config.yaml
n_layer: 8
activation: "gelu"
norm_eps: 1e-06
init_std_down: 0.0333
optimizer: "muon_hyperball"
weight_decay: 0.0
grad_clip: 0.5
warmup_steps: 200
schedule: "wsd"
Each number is 500 + 40 x the weight over its row's rms, rounded and kept within 0 to 999. Layers, rows and columns count from 0. Numbers have three digits each. The size before them is the row's rms in percent of the matrix's.

# v: layer 5 attention value, 768x768, rms 0.0231, rows 476-502, columns 0-255
# o: layer 5 attention output (transposed), 768x768, rms 0.0289, rows 476-502, columns 0-255
v476 092:525501521435417544498461538505519550517485531473559496569453550507535500484481506498451459484475551489533421589532442452502451490489478512493519478404489574582450467432501506450505532523458498495474500495515459480490477444497429469475518534558487497557445456466488528571605475541439570473487486485504548484483452453487456494452512477438495501482560534498575478489487503483515528484510550460541493564519532631551492558472545516425521459506551515469475479436512555566518529525460529475554533491495500451553524481506550432473517503555499487514492508497466522427485393484410516491478426513562518472476491481517489430594577546440538417477543442529540464547409463545459574478451512513491507514469489498482455464491374528445483483483601482553501502488568512513507554529433486
o476 093:514498481498459531500515488545514581474502504508520484536541514503453503452513528505545576515452480479487542473545532471493465452463499452472529522531509564428506481469489513550502526475506496562413424485554504615500532491459440460502533510442614535465527416484569546477510490429513500503496505477529481512488489531516484491498528541515471515431560445429541520484439519554572454483472475486570488530510477494500488490518519490427568478547465540428540479529518529488487478567504516530482499489473535486451479592522470561463525487479500521498503509580550563525566506516511487511462542521515480514518426407538479509461519518459443528484472516529476516415387535503484492481485473559489498445537545546487461556460502483529563508500484560551442495503483517490511530528465403
v477 090:480461492559409529491533577563539454518529401444516520493480475451480521518427516512543404488577486474486465522505474549506443469550499489539515472467521475483550472484478488504479416475467498476556493576535515528518563602482430485570420461537459523527442503461544536532459528491525551514449464488472517504491544475493474519544443477518500463499496478526517466578531467463524525426539533473482469489490470483458520499531417470508517549502524495460554524504445473526387478573475543538484517458488575525495502530460495583495545457493569506506498497512547401535513491487511435511577535471471432499532564478475466529563482525497528476511490516470460564514469457461503445506485534542533516505514499476499478516564506532473442476541516522551495544471484476469524437421522508
o477 090:487481500512498436461457444499470545409567463454425493486494457503502490436509508509513522524486506527512559448433545416466472536431499520487437465456499511487477514450463507527451514445473439534514522533480492528459428519447489420501542459483461478561508485435480438563415429463485439529521557557515431465453472498495507496523511500488525438550478446505508550525483551503473414518528490528449540486494544511468466514503484445487500524508509498510469466552495467555517509463446528482454428535463476502514439503544499492543456467496492521504472531471502522557566479502460573482508512491508560462482490500488507405578477544547487505546486563543532421489533500458550488516497472511458461543432478540490629509502498418551446503521508495463508503479540499519542531478438541
v478 101:537503451516587504452478440469434563443498537534513583482462480569544539503446481473432545539417463432544416550553536564487558503536491509464458535566502532468486445506551570462507510457517507471503461533542495590513551554483508503497489506447537466494507459539440491577494526539527442515548542506559556477491494542549522545425458446473540494453480567463487522416478548456471408494504551455529502535518443540477450540522465498477503419480495447525495521448497590508520531458522533560493564486514505453516558532472450502550475499493496465513433471528491573433493471480458487583430500423526507532498543550534480500520506532489483500451437498460540458526550489517513491495457553548581515513517473490496550492486486535485500524492492501471553522517473516540580486448461472
o478 096:558570467508509465528463426484519530560424544509502488443521428473490512505449508498525503444486528494434482483504477542485497575405476487450565503527459478481502468541525490517508546468476512465441535516534519486489529497546494542474485512490500518527535572526389479512478493488484438493549498538499539471523493518537555468517472476510526470522508491527399558486514452532560526537485478455523503475448501479508490509507486519531457471483463442471523516531516561492411498427535509477497492545551501509479597597520541474528425494474519518426514460509539492505514565497461522547420505613513457481520489519546417541467494582473569517497512472466506565470490430542588521535473478549452509496472445400550394518515422475499533522477490547509512540525487573509510534499528452
v479 092:423501543554509514526566538480481533453546500551491576452530505498490481505580508501565561502439480472532492502529547439485497521458509513517516496539505450501492534524496505553544520505590480507499470546538514519468468466511522530549532415499478530545479455494605495505572471515530555491570486573512493489494455511531539496472462469494507520562555488520451573493505520602524453555538465495520494499535453514556512506564494541488589524544504515551514518478464536483468493557474523516454521563473500506515454571435513500457460496479472506547491484442445479440517479482457491480479386553440475485578455432526538505542415493497532497493570563472555547432572458504512463457501513485503450511476500479504554452516459537516526513519452603451498485494409507529518484419499513
o479 094:423451567506539448482537501561503542531554529498505492501490528500465505538512502476510497428505543522489609501551432522587471464515537516417587498444497520490532484563570514525548461468498527507485546509507446495450559499472503582537519470466451474513449489565500442552498544470487508482460491445487536428526513441477510468415507486488558540547486498489433457515592579510505522562511488466515533546501479552524451468377512505503517506509500593438500470432519470517525497470475478498494429468456464476531512530417483530468524564501479473520506537531438458485431494517538493546544448526519493445511490505488542456460509594557571473504492464503431436528464505471482491515511511503489528474429520520442440528523508513490562548508477479538426485586462443513538542452495504
v480 095:532540431467534456494501540523534560486397548552466510598554491495538512523446552470529505516506467497510614471565520533506487474505491527466451522466519417480578533551393495545517522513514478505480506471446492473545486452580449487510473540501506567433481537507482485488573550525548462490473530529507479536516440534543542422474470492547536485478512493485553504511540492491502548513472466544606543474468547529456471454512517524538549431500468521431551503547564530557476416507519459500578504483427539461518490528385484574491500435589425448453545568534521508502553527420460488501487483526539439521514463525443524584469585484440567566514514446544463527391446455525474536479559537486472467475512504559500517454418529527421497480523523503536539504449520583492525483476488510
o480 094:497491504519527515522473485512495475499489390481539505441501478480444554479447538472466515453455533483518561516511506476517493557537490558496542436538433490465491506505517383529498568520495536572575500514526529491523597478511464479556442537507391516461443525453531493494448522419459506566432478584543444550508531531485452511448486500546535533494527502540488471548517538499421484580477539530484475531535550477510469580512516431481485498431484497488507492500519532436436526523523471513449543567448494551421452504427467450571511535523469510545515485522541441470452616572435469480518561482490502523498426509527530459492538523505501496483493495481485576474565477432534514489527493464461491514475599420501398490499482537435506528464457469548530486553497535465524506506500486
v481 092:491486474447529498496495481503423432499513555531511528596511543518381511560513454546437483467555498505556496511464449495485453460469507510499543468455483468551468442550522450557508533451447462449489481507480515495538450577491472494526552554436492522461539447552580489434536511480500400500474482518515498510452476462430506537532559478555424500558523458453469490537552503478508569555474460495539520549507464556516445427464483495457487526452523468479447545567549518438441488487518502432534435513478487492468506560531522496551511527479481489478614484448523546530475509565560416490447588471483464531633430483508534451428448535540531518557459493492535466503469439517471432507528443521576518572496467436478548448463600581525502462511529567509479612483538497482567517485534543
o481 091:478508487540501443521571534485492573475417444526425438526458559524498474472449533509554510487486535457493505571561429525495468488546530531485451493469470511474459536575469514513545544521522531526495532471450491472549528460529514472483425472521477525498589442410583462539417531475556567481565568532507508537541532544478468516509485472512489483575568439558458525506538505441453464553518484478521553571500504510519542469531458460462499548551537542491511482576499536539544430517408445463493542476546500501463525518425486487486480543515457469548487455460478523521497467502503522516537525539560501521463492477477491467521475512553464524470511498531469442493523511436515562499507467545484549518539480490449462490479537543491493517482545504472482479438437497535486507510592437
v482 106:496522509559483523515500472517562504532514398468568553583466543507519555510518605448502522499536498535509449411533554473527414536502535459438443448470523565456439496480547511465478470495541516546603511484538429447471482446517553546499568513508565463567522512521513452512503443515533556491467451494474519442528535472428499516516521509476503493561461517495534448550532470446482573408576530411454497481477513497417473470549505447425423527525525526520485500507478499416534538475533469439558510537469451522523455419478556485515454462464493481534525429496475516514446537477577424522508534525503501464478548516515512550545457513473431456436497504493514473518483551532508442535544492506589533477498543553463516515526531525501436487517534525469505470517544521520502533465553579
o482 105:472481493460479545480574506493467502530498507394467468526532520514528447484576527420466512542458531557457483477462504531532528475554505490515514521483513535553488514482520494536556441462495514428432515508488478522491510478478517534494518482569505545540486458463510500474484482493535484543474551484544513534416484580528512507578455518437531440489455488561497489541522546544516536483479486434432442533496462493479624485552429472483516420508459520468461433574481522535498461482483475494479533480503465432551495409546487578553482521463445511550472472461479522539528545490515428506511516523500526517462522473504503521494479529594493498586476542544492534523554506432459516488604477435583508503527523441481577553469492481520502468557480511540467429482550514447512498524384517
v483 090:502520449529506519508538487463495503548446454519495539478489499514517488513506494439519516506412504491457509505533450535456487473490423513461545537493497422461534510529489533460474454504486504507535446536483479515507489486523575475463450393518520496519447518482551486513498489494504493516547544496496484520500422496466544487510498492515571416543503430579492529471502495568489501514460460427545542454482490454476492575523500488442571463506502447507470529511457564466523435506551456520457486534444460472439532543469515537454561514495516531441513491589503469560442566519490521539538538457513495553446509430501424537500486476565485487510523514495490553501529485481522533476514463558565545454616473460494472486496415452541518486514501420553428477481438405549495478522470505
o483 092:490511489546528539572537513504542601505520518466518498489485442486428507578547451456510511435508525498554558521488473488511495454543521449492485475548525483449469497528491499529506581443525519534493349537493468505507537456522474456481505504444462488497442480520474511534472599542496455533507489591498482481532458428539492464507475465470494499441507529565496515566503496472498432541556462539417538460506484463546400446489545507505525541557509527485489457542497474484515525504488404446471546442515540375481509491589507447474486506522479459486489541563576486491439518478438461460525532506474469512556449561510585525474503506542481530542512538494436430478531488550510433506433427504479476443550560496525595528568548474490418420470492491541514508448479556556446489431487505
v484 094:483483526474431459456479490543477530474551528497519529437554495471449459472509407508475539527435467538499445563493491477550515504529497546492502522569521539533510510481517540551454523539557535514466460460459475524466556542454526543494491555547506478481524517513522501493511530514475488492492520544477539503503518494478475489418520474537465495486515536523502518602510527500519531542540487473562490505448533508500546512492507495508601511541452469534530505443481555480545521489428511497503559449474530522525534516555476526501581489542478509511535580458485434529555470552462431487460513454513473486409559461479529506442523508484464515526528495485522524497562562445548456552464534519476508531516500489513465438447532444437492542588407488514507441474479496484486555546514498
o484 091:540491454553533483587556465444515585508490469471600552503425586484531478522471525547518503463493497481542498550504502513507512469485521466494491521492475537515442529543520451513521411471470500446505562500498529510498494470484528533503479509421489515529551544477501514497590563536493495484504467506467458486482540525499587436480480484439568523494498481433570488441546403483491508492470555554493544546458506526485419451515461530560506479514472455472505487499555591454510454579559529508514492469395494509420450541473500489500483488452543437569439483498486470550511522479578472518536524489497544536487520549556444507493503578491434477508578426485485522528443467495521508524520518518443497507495450388537452566571474544553451494529445553457488551493523517452490486533544399
v485 096:566517476530541464498466538567513469534478435415480526489455503512514433469507495501483498568474468428533476419454511486504465501479520470519548483510546478512485545545493473483454458543492508432539456531449542471468545510528503475558514419548516506529520436439574569531462493460514507391538503519541494529478561512539505519597441524530530497523497482473519480453577553389523493528405534470523523472511517470476511526482509451519461503542466439433547555585461513471472449468456529485566479524518531474466475526500510482483392475525463448484494500472540469578511555444532441449488532463519539549476503501510478441435488539565542504471439495525488554465493479521525519456512491526466528470480450451549500507532511469524484463483555489517491454525483494538486456594512487
o485 094:453521504554525456508565446417531485484586483465526517485449449533512495532564479426480432537497449535504470502447559476467522495501510514510498482475495527523486474505524437552478479434504582512489493481471478404507537457580582501512417537489459481499516506478555465545564474446531421545479538496549452518481463474478520495559507486541523533519502580460434459480438486495449537430499492460469456521472493482526512432557542449447502486519570501469475522508496409508502472457496505520453486494441470486614534461550498448511488477505546537520477548455548553500518577398481505517462471535522567514490481521510520537490513435522541507521498474543483521566551525535427505480461520475461494533535512553493594438595493536464558544523472502396515461488502479541490503467471519
v486 091:483425535508537519496532447491472506514504519481563518491476506495493428422534493542548492494439491469479533534539511522484502514479543479540498522503493483501473545505520536457503472488464519452449560486511481463464545519467523492471505534479497462446505478495431460485478409541532498598442512555511574475504483414496452478523468493444582583581467538510508542507498519465478513506481490516501474465432599510571531526485545498529534457493491579492461495520503524500526560567537452480482515531469551582496520481506536482464469450465528461499566511509589465568571435467455405456532514538507510509648532490506379483394474501533495494508517460524464474497499546465455543558473553528472502466501524509437505534447532537498523530527502530467432570495431530436570510505438526
o486 089:500484542520494570491525527423541497566518415557548515513474504431482514550456450518493491555586428469504543495533460509558512510474417435461539467457504469487559539531519488480491528491548527549495544473606546607537554440528536524439484496519452417572501553611532488535530508548549514502535518526550508488448493527414583459464540481489526536473492496468462403497541471575477468481523536432560493476588536498498488488434476516444592490534566467530597430457498424519541472460460543501583529536499536524467516496517494490516533517446544504517445547490407403485477485484484583504502496431495469459469434476553474515510509487472418528549521554475467469403433440465467488530474494509451533471626497519473487528477510479507526492475461521486528477556511494528498498494485474
v487 090:500462574523460472556550476507489498549488474461518503436511491521491492490507508525413532510510529491497515453526465486511519558475569499477541508498544511534527511518552440453506502473491485467458516535422594517581483514510450563516489506491506494505543457557527498450461493456569505582537531389548543471501519511509488471515478486525560448526485433442471426502493546458510515515428479478540497451567523495519455575564524505530489466478509532471458384549519542433493525503486576525496539561455523472498459534491566476496552525501432530521444477492474466487457562521568485477542496490483486508508574561537573525512479492538554483525490511469537589474496469483516476460481480489428517590463478525410499435522535434507533506535484493484485447486540505539463482509518524
o487 089:520519499516543502448557441527452545543478479393509495572504513550556544504509529438485507526470495511546512488422434533491431477462600439464486502496527476487478536501494530525517535440455555489524492498532527518434555510562469457517450510556452508433564543440541448457530510438526472550524481473529459541510503508570463533465447482522465563476490432503522475579478535439458494492486480499489518522477464531535503489501481507425574533545526573497506440499456479525532555552454403474431541465559511508558559546497497499527419474551523494532477495532546612570422431502499448472523483439524479531435534483481470520407490530511483466510513535554531521489447518525524484559529459473517512484477467449444510512513595537524518450480536451481593517495527581480471513526465495
v488 093:441457527547532533473458570470558456529595537407557526494529494551511529515422510517504501402449442430466491496476439473540424519555468588557460572477490518471488483501604506522489486570555472496475412535493509500489509488499501528506494554508511521482494535492516541537494549538465524459507471487548483531511413456479517517507446543454532487439464466544490448555551556488467459483453493553519487507425545448528505475481492484474516526499457491512514512579422529420492501511505530482473516445492500475530572549452475538543477534503539387532547530555526525503504606529481473508511481486494474457401518536502488486556467546544509520550484527594478450555550430570517551490524517427549460538479471458463504465507517484548447490428431434569502504547491505520459474538515523
o488 091:470478454478441551535506579487497469490517459532483567470481435544517496486514533528493533496528482527492512473541572459428592497497506500386460516475486507451555500504541488542621451442483509530422454569512536521520418527478419465447498501567532446507479427524499507494468417490543542446483537539533465554456463478563521515459443488494445507552542487515546432525495442503496591526565532513560496546505487525450503493485487511507457437481496495494485445477520468503477467536522487557447493489509508465535497560472556472425531508498431468528461512499493486603583513496522514526617543572420457494480542524530533469490497487474557476526460462546554525516496466532468460476429492482548493503545537407486546504480501560469469452455505517517566453523513515500527537543452555
v489 102:530458510490573486471493465567576384513537523501500508494545533496475530508487517413582451532497514465505497512481493450452509549533467507475492466452529480500466558487468527488497486489509377506511547449510525484466450476508520379501485478528391433491478507509457493501520514498512562506583511544484484456448479514541567511471477456476491523419493509478520518483528452420508511489512489485453506482455483477592472577470542540557505511426545461513445495498542506510543519508498469512499532438497505540417434368550501535473526424517443465516550407523523567578471481493554570489456556468502474515447477487497499487549505535392510510490538501517500517579498503534454479482501512566462499585493504506509504545528447510542450518477461440519566449449504446539505447557523541
o489 101:473520557535551593605536488498442483480483470513536507446576532459535491461483434506465500522535506548435509488484517504472429536431501555517501459509533437510530496501501491526522475448542578487565542576535507550501456515537475516527478515431499509488489540541510500524525477549477583522507467418463526519505432483523529495553454460497513420411487540521463475425512554465526515518475491526564537445422477453509458453478465592522434500527484501506511490531512499399475518437439477490501488524518504556493507489517550553556500566522463480523523570509478579531510548479490539452437494506494457420461506495521557560510522522498484445506480575590574557456519462554495436407552508463524497454492513537480440479521479449493478499549499425464538525483497538560490413459521530
v490 096:539446553505488549538508494513535464573479531520506425504550481459488524468501452515486564541537463574499500496447540450498516527469545446447511515459496518570535478441569501573424502487494513563429509512525472494509502448501494495478501482503504455536549508508542441477555477575457523505515518450470490430510477537492477525483487538466547439474481510503562471418480457536481485530491475517505466437488492510508480515492416469486537539451556561566401495497536532497519495596474490460544527506493489453475449454447488522495502490500472545542509426429574560440546454503507554531463422502544470511478427474508545531512418571475528460467509532452485547543456527503502495448456488561468451457494552556446498425562466470495560471475481422458489563538580548552489503525486461
o490 094:438515428498505489453500502491462434456500476452452524479481516512495512503555461537492534528474519517460457468460514542514514544451409507433552499437487493504488504475436596497519443523454534443517535540517475528507515480556528516555386518563603481518390512485567497462543562505536529539483510463524461475507463568529513489604487510500467504427451516539481558483463532534563458493522456466502494490510469522569521524509467575545537531541414511469509483501479496480444519536460455496479499529570483594450531500479508527517548493529573484565535449456490588497473503412485478464506531520586432547470502495488456464468473562502558519490449565497596508562546539447492519503501480475578549585521499595471438534520508527509513509516508457480497488523531490466536514563499516
v491 104:540492450457513476521529575467368452534439512487507455480481441566479497466437532538467494557533551539535482501456498535444508454519514454493577482547529467512511516519571523441593500469483480488506447451462508515575471489549547525480477521478506513513540461498511520443504505554505441506488479529469548572508524601542498446519522468448485502549477474499445505489493501558445529546544526480533460470518487485478492497518523545469520434532535540508532519445569494489458495469546571455521470453483500501508516532492470500514504583509520478461524527550532456440530600519506491472425539459498455479608470568464468529428479514428450380485457486495508496467524486536490552462477596536620474521467441479507458448462479501500547463508489568511490503409455547542393533474520509
o491 105:564532483538506419449522517549582460508582523534514562456417535497427596518499517484503467457434553495567486556536530436519494469458527528503467482572510443492494488493454465573452561521466450551493563491499461473436503465489478503525459516501502522516509547496543551502492551465478427537464545466462511491527513417580499465417568461545503568502391503489478491458601490482482473443586448566521460435540502465535507465501548496534479441509561511545488466471534472477539431474483448434440534526497519429498512441497532426490483499516511463501497443492481519516474510475473530469558528412496477480453509490554498502472476516467506535447505545481415441586476472475462542528473505466445504503494481509505539473525485540487536503473501441515530479517465448519448503417560431
v492 096:445518509537583521565487517526539524485519540416449473493495543553480465467487440497471456502468447455546446464550519534506535542536492468504505502480474523489557509378579493527429520549488451511530547484566402467490570430536588509428468479533518483475508448530495494490436499514529443463538596464529504569481484554546452510440515511482532512522553508468445529541547521496571480423526568510509463509580473504525491537578512469452404591511526504540525511406531440567614495495488522498505537564468504527555531496470466491527441496558556462474537525541421518473513528459523506538533467473487521455523550515578466496511562484507493497484427479474509479518426531480460472457488448521533535451543491513452441551467517516571468444570498533502489488486432490531558511444540477
o492 096:531512540535509531462507567547520481487539510516559506506491483534438454437480516447477528426451457476542544487547491585532474548491548515431485494472523481531534463444536486460477456452520471419492465494493530518489448538491513467467560463455566500572499480526480580564527486502578491521475476478604505585507516491520470485564520491401472513535558508524492548469494478523525574507474441461487433564464467537487421554495483468488465469583491499461470443506506435542493471554443549504512418578435492496512579543546465580563533498439565482560486466461484508491549470566470495481452483498499525467499478567491527551533501540468500520498484535507518447542521491464521479485468466510484495540477458483496472567522596442450535466503487515484460558482545470517492514502529474
v493 093:427515492450558557438461446531528503512546509522491508426466495485490520516413520506505469494464497502521525485491505522537518474469489498497411480474416547510523494486533470517502538516488493549485465561585473544420501505494493484512492475453477503464497457551526518528429497412503506556510503487515459486507563498580507493515533528460519513491526524558441478486499517561521436524424565527457526469571485473446430521490565507523547540511481529522597512458509515429457498509420535510524459541458472559589453493471524487542538551465497460550485558457464500518557498489494412452485529518482495443525612463474466537520481439536578527479487545524559516511522485551498548426532496471487449487486454468568509499445514521460508485473493500470504494495401513519518483517489448
o493 091:577499464531519492524464533443484535573457574496559445480516565537465497482526417482570476456546515505481515491471527487478475480509443608461560536513564509423559531450562408475431452537518464467541416480546523532526474506495572456503491530492510472439489561522497533522456520560514496538530514524476475485487498568484562490533524485479436520439601470459501464511559485523552502525478584494526551490489466512493465477523477531521520470482524528486483435447513474546571562552457554540477426486514486494439570565468486503416461482489510517445548497493495460532543540486504475512525518484514464527401439553489472542503480485506475452531506446576437461493491487535510511506429508482517523508528519506526456500457490499475511562532459521554483562523421523462574490437523472
v494 094:462530519546514515542490559462464473450496531479413480483493527485494511527516534441532523517533475542511559480521469441486518482533506493531445560460398536495468468515499493600557561542543507473441540534456472502506423508546519459478460444538512499520466586565556454555463461508525493507463516464541490493591552505586465525485527511498527475458507508445553447497473475565498490479515510517411507483523511510492486448464494556502427463582527448537484531508495532472420481494512541493500502512470521517526531418529473462536501456461504443487458437482532460509509463450555485477423510485516533385450473450449444475551466463456510556564462439540561468530484531411513581455493421517434515520468484457481483515499555456541454449456464501487516435513598491490485464558493475
o494 092:529444430445503492504475495511427508447461497513532540543540550563513519473518516510483488543520546500456414534504496514516458551523534439448504506508529498455553518611460501509539462438424432461491525480541471474542466529476505491481535552498558544442505534461529507557498521536547471526575484534482446499535465486427445471547552600499435487535530549458502429537433503427471462456454493492518573471468499487527457492543507535518542506475496529405577533500554506508553475505488459560536480434499470585590521504477529462513532508544530514428526519494495540466490474512512507487476512527477501536485486477503517564529533496494532436523441510463439556501477490460556552469523440517594581486530528515491473471457439449516450500451527514438457499456505502494533529527583536
v495 097:518489515590595530472568495588546444461520469470592611538527479600531460499510521460513517484499509482480472539540548515564545498446438504508496523497464481515492555538493523543495426473522440483504505500473551525474522487498518517559501515536552531529516432492419446526452490491414517458450594582499430547385461523511505498540464481518435465481471545458460493463420465501518506508513515501522478467546516561531522522569507554521500537557465504565545467485528533542529401441587478478480548500580501459462578541553507457474473495498435509491521483570536508493453474494468443529473492547476437491469514489556539512502478488495502532589469536524500535461539506576496525521523509438488493529502438568521552571520487519465535512489536458483424504512491519501470492457531512
o495 092:531556499493456494512514519526480529489538561533502522517477498526534485508467514499564453567446466516450470528512450499507526477509474535509511538481522472433480466512490517633488494469498572518465492489572525517539526506464460451508439470497513532493511492464512455542493514492535497417532507517534562538503485491483441499564512438512478489534528540533497531475575474507542494482473494517471467491518500460504548458508493500530497523456455492468503472498509562464490450503471486505478541544475572497457521428582480487512608472478505507561487581497533486526449484528449508488555523491536486471464498468521527449492410500537503466531498568456536545507511460470530499484488490458419508399453490429411558513444547565501450527473532478456514547454463438530508500572522489
v496 095:402525446560496521440451491564484488513484448519528458539532474452536490485490499491529461543485414462557440467523478510503485569551514519496538458472529508467493398538492434501566539459494507548442466465508488524503443485485458492502473489471532492499490501476543525587530481493496436480579491496581495499562520585572493555496474450476607515547438467521519519492528482529546487471447541560555492562568448493475440568470459464464495465504390519520525565556493565516485522491504490592469572495434480450536509470574496475501463479582487471426510456462526502486529429503490522496477506506474483447515490510486487500503484555524495516481513524494437467494481475529536522511458503432516445493478577515490517482489605501414472501553514505512542494385433506462547570522404449
o496 094:506476480508476578534500537449521544516439559521512515555497539508512559561498566441469498547420455537481456519474410528533488505507522517500494459490540492479504529495515432570518505468479516501495443542448449480548511436558508559471421497517505516511508445514426512515506459469511524541498513498566492525502462459504459462526492510430463435571538495480518522473487464509466491479513500513597560510472514560474447500466508424570565415493506475451502480499533516476526434557435529534491417433472508603511530508431489479459532471593459535499450437543389476487496522516488509476504495513525515569457472465591451505534469528544462562495434446529456518475503460559521493538454538446610550465493499477502532555577574531510501471471445470498541568530578533510532510520510570
v497 097:472524547517547622552459504527536507500532485477538531531533450528507512453552511490508425494478474468514526529470569508478508505470496494524520458466546529493518401502504455506445422464449522488455537534511521470520500483489465509473464577523527505498504434498465536537526500483438498395519483386469589550559466551534485491509487432485467580433497511447540499503555500563467425503491498429539522519528478538506553509551458496544460523491527543480495448505461471506484511525488458461472396480461484449519517517425465444524490455495469464519519444488578525520433557490513503543543502499518507446534534531470456506585500548541503495474415583459532512469480486493458423536523471457468478503481531475482513525521525551513542501479540519420437514574526500543495581522503541
o497 096:480444529532481539463529414524509463574478549464466431501487407537564525424567518534483554609414568543473519428460422472455529526494499476452448487461473523481508465531480464465538510445531521571445466483538463515511490534540510531541531516537481504437529480494501472507476456518511456473462470494564469593489484517475464555519537506469448489529422502482463559549421538481477550489503477431423474465460511428443502502506463509514514467481525494508476506543456524547555480546479537465495520419589491532504473498453479556579521465505491564563467568535453568522449531535527482563507559421554514541538496486493449550579519490457583448485458497555466524520516540483508456460484510488511519458561446500480525523508529525480500548500509519473442507480561426420506485519526518
v498 097:459495517611487533459507475532500526460451496516517466500476456505548495428566561448474524512548500476528516491534570481438517414491515532460440482491555450497546482531448454533584447506587524492520552416520518476486507528535459478448442530474486455573446504516428527509523536525497515505542511510499470511464517474520524598465431534499457442463504494522476431501533514503525494468601526523428467463451548485521485495532531439471387456577520541475501528502481537548574525447584520499484521483529562474609530433489582470455466485453467532536484468492531521460541512509554457556518456451472501441553615477552545515514572454525544481500532503391496466526562450489496513475558522472521471581523522520448508492526439551457519452491493537528507456500500478454447401535440460
o498 097:473541524506530575477500458560524501458444426425574452479479550494527579540498489563525457466460440508485533512489505488524541555452443483478493518534520452519452472519539445510542516442516447463420490609560484481574442585459531497528473441528503514524550565519488526564527552503544504437449463524553563508542435529502501519555567575457543432460492469484511505461538523529483491471400570495503507467462494493492533557507486485586571482457461487508482564538470533510436512473464523560454465455521493522525500463509486519494433473523483563491490562439505428476487502544516592455450514584492521498476538489443440478497506524479475531504486549571527527459504437525522502437483445487459453483539484472523483520470538449420498573581527517508564534528481493548514505553435521
v499 090:469461466440463503513452471447510478507458454500485537513436483544497530590513556501488483440464484484578448546550432446507499496533484542556517563533451493588437460461515533536515480511476466565485475467468479571512477506444536492537479493473508540455507466483542500472543531499482525490566464500470501484552488555557526554516503520533489473502547525574460496496571495466499455448510388563532502539457457529437459435544544484450413459512450505520475516465486484525535473507445462534446606451557478482490533506489496442522528500514476537547485466425459405452505475473509484444551507496516468523487546436505408487546534443448463524396454510527497472558567526492464462515528404508406430503541517453449594445565492541448492519495529553475466522578441452538481508459457483
o499 093:505443548482446550552428431497460506514488539522493501575579474551457547454504494501482568544454572548506563458482486499528450492556496489483465474565516572519538518540501473482488520514497467512453475481535521460490526470528455485511493473503447453510509443486473438548484467502454561497504467428463545554520554473496474476515522506456469417497486463498567526510518495547473513592571485509476456504423533504506496548515455490529448448470488506511514487513455541473488564496500577527548482481481451503502496547478515450424485580523532493504545472484494488555522559494470502561410525560491420487525573516491518492520509547422503513547538488522508545469550492470540467542503606533522498517513483497592567535479440512554497534477459510517456482417552441494482501584563497
v500 094:627514479584447431523496500520503488478509544530428526531534523459378525480474476536507506485476482581466490510439497523526441546484519425576477549414515544552516466492524479455521508506506464421468533505531536406464484503425465537496478469475532518537503443534589507466477525499510494506481493492578547498499527469501505572505535511456532456489516503578565483490555487511570454465492504480455543512551457443516498576477473482509453430519446531510531480516420510498480399503461541467434518527484551502444490543475393528572557486516507425486516502509589461556429454516496548474449540419493484465530476443560512527505472479498476459510499560458521435475491481468487473497561477476520485561463539540499493534526566469504437555512530525519473452504484541510529460514527469
o500 091:532537412482532529506525486469437462413452521578526417462457499440497505486499507403501417504476481484460535533542523552436533520509538492483481444439449511506509447509431503494519474481557430407471467544504488490466550549471526485547471536531542529389523495470559435493472433536452474525555480512533487568494414520479524431512520480480483477487492536548464470560447518420517399531515491504536529444504434436493484502517521524475558583444526479518484556516505464552512525484488511512532445478487528475481515531520559483497479421507560531540482442538438533480518599547503511491537477538507500526474563451526519486499512495490482521530457513571507501459513544540541514469501495460489426548511398444428475524451504522526464435486528504504481525502451476481523558523498547
v501 092:514522499557594504497494538562428431508556604478536529475509405523563530564535452464531445486476567581513544487485593525464460428460585531471478489491560434483575432509554474509506502493491579502504494452554407473421508487500557509507545501509538468536496518517481471431516551499598543420506568502611448490505530449479451487588596503434465561475497446513419525505610538487517515493520419410494548445501570500461498505479567472524426460502496515597471490523527536477550519518516551513503499546435499542519588429533507525524434432495467504547464502457510561515481508554521486468533496451531543481544522426479491470605446551482559544430487482502425531495532539542513503510453526524529448482535495529484501469463522536497501518488517465513520503563458473542463481550561480
o501 091:487523499496515443419459554504495449462544516531502452481458466492471519491494462514374541500511449558507479523483527490434411529517543482571457519507520532527478506535512460497520514450495477469522439546486553494520513455447506542481503564592476492544448470430455507469530488553519543559445484558566532471494528549479591528525437527471520523505502535530517556482494540437518550604451508453514488481485509542545515521504488481533470467450454564492466486501517510423514482471441463502499523459470512468515529610546477514499450525526484482504469454471533591494601465542475463529425460548490432456500522486600518543508521572509541506495408472387534507469534533539511483521483538550544521482477490466494555509441549530466422470474588526574563488505499488493513489491412541
v502 094:516488465543449492480521490438515501532460501517456533553502536549519482437543500475503569526471517519464525547558544447448506450462510442432472463531505528447443491500480502470544462490528445546426521523538511528460500495491546497485578503515504495554432512453477483484533487560515454530551461515417469486484551543521565485491526481400500467539463444542507562460467508537503521378559521510461506427512551510560499471483508505493482429501549504454548442553467506500487505594406567503541464556494558527478483413557504490452494452534453552489482404481435587489460494452474501468462553510419523533490469477444502521525537551464542548368450559506452536554470449613496455459456489474459523450558532518457486500496490411493484491519486523463445536477505508519547520569463506
o502 089:475510503486512511456525546512465451512470498495518495440555448555555468552503489521513538511406418462410483492569560536504488581436471486582555550499526515568563452473462496416534568479535478473492440422552548471535542545528485581511433458503501476514444532460481499468515525600507487482416497516500510485447595519498476499492470512538560430489467545477503516489529508468486540478455500493547574505465498459470522501512512465475454504516509495522542496561501490530487557479469516491568478504463536482484534469466500511543468593543493454472525505484512462512502486462538432517525509386471488492488424537507538523526556473519524456570547457540500495454548491501565500465473474480519541509552483526524488513432502548498481481489490462539553549534525487510545509470487488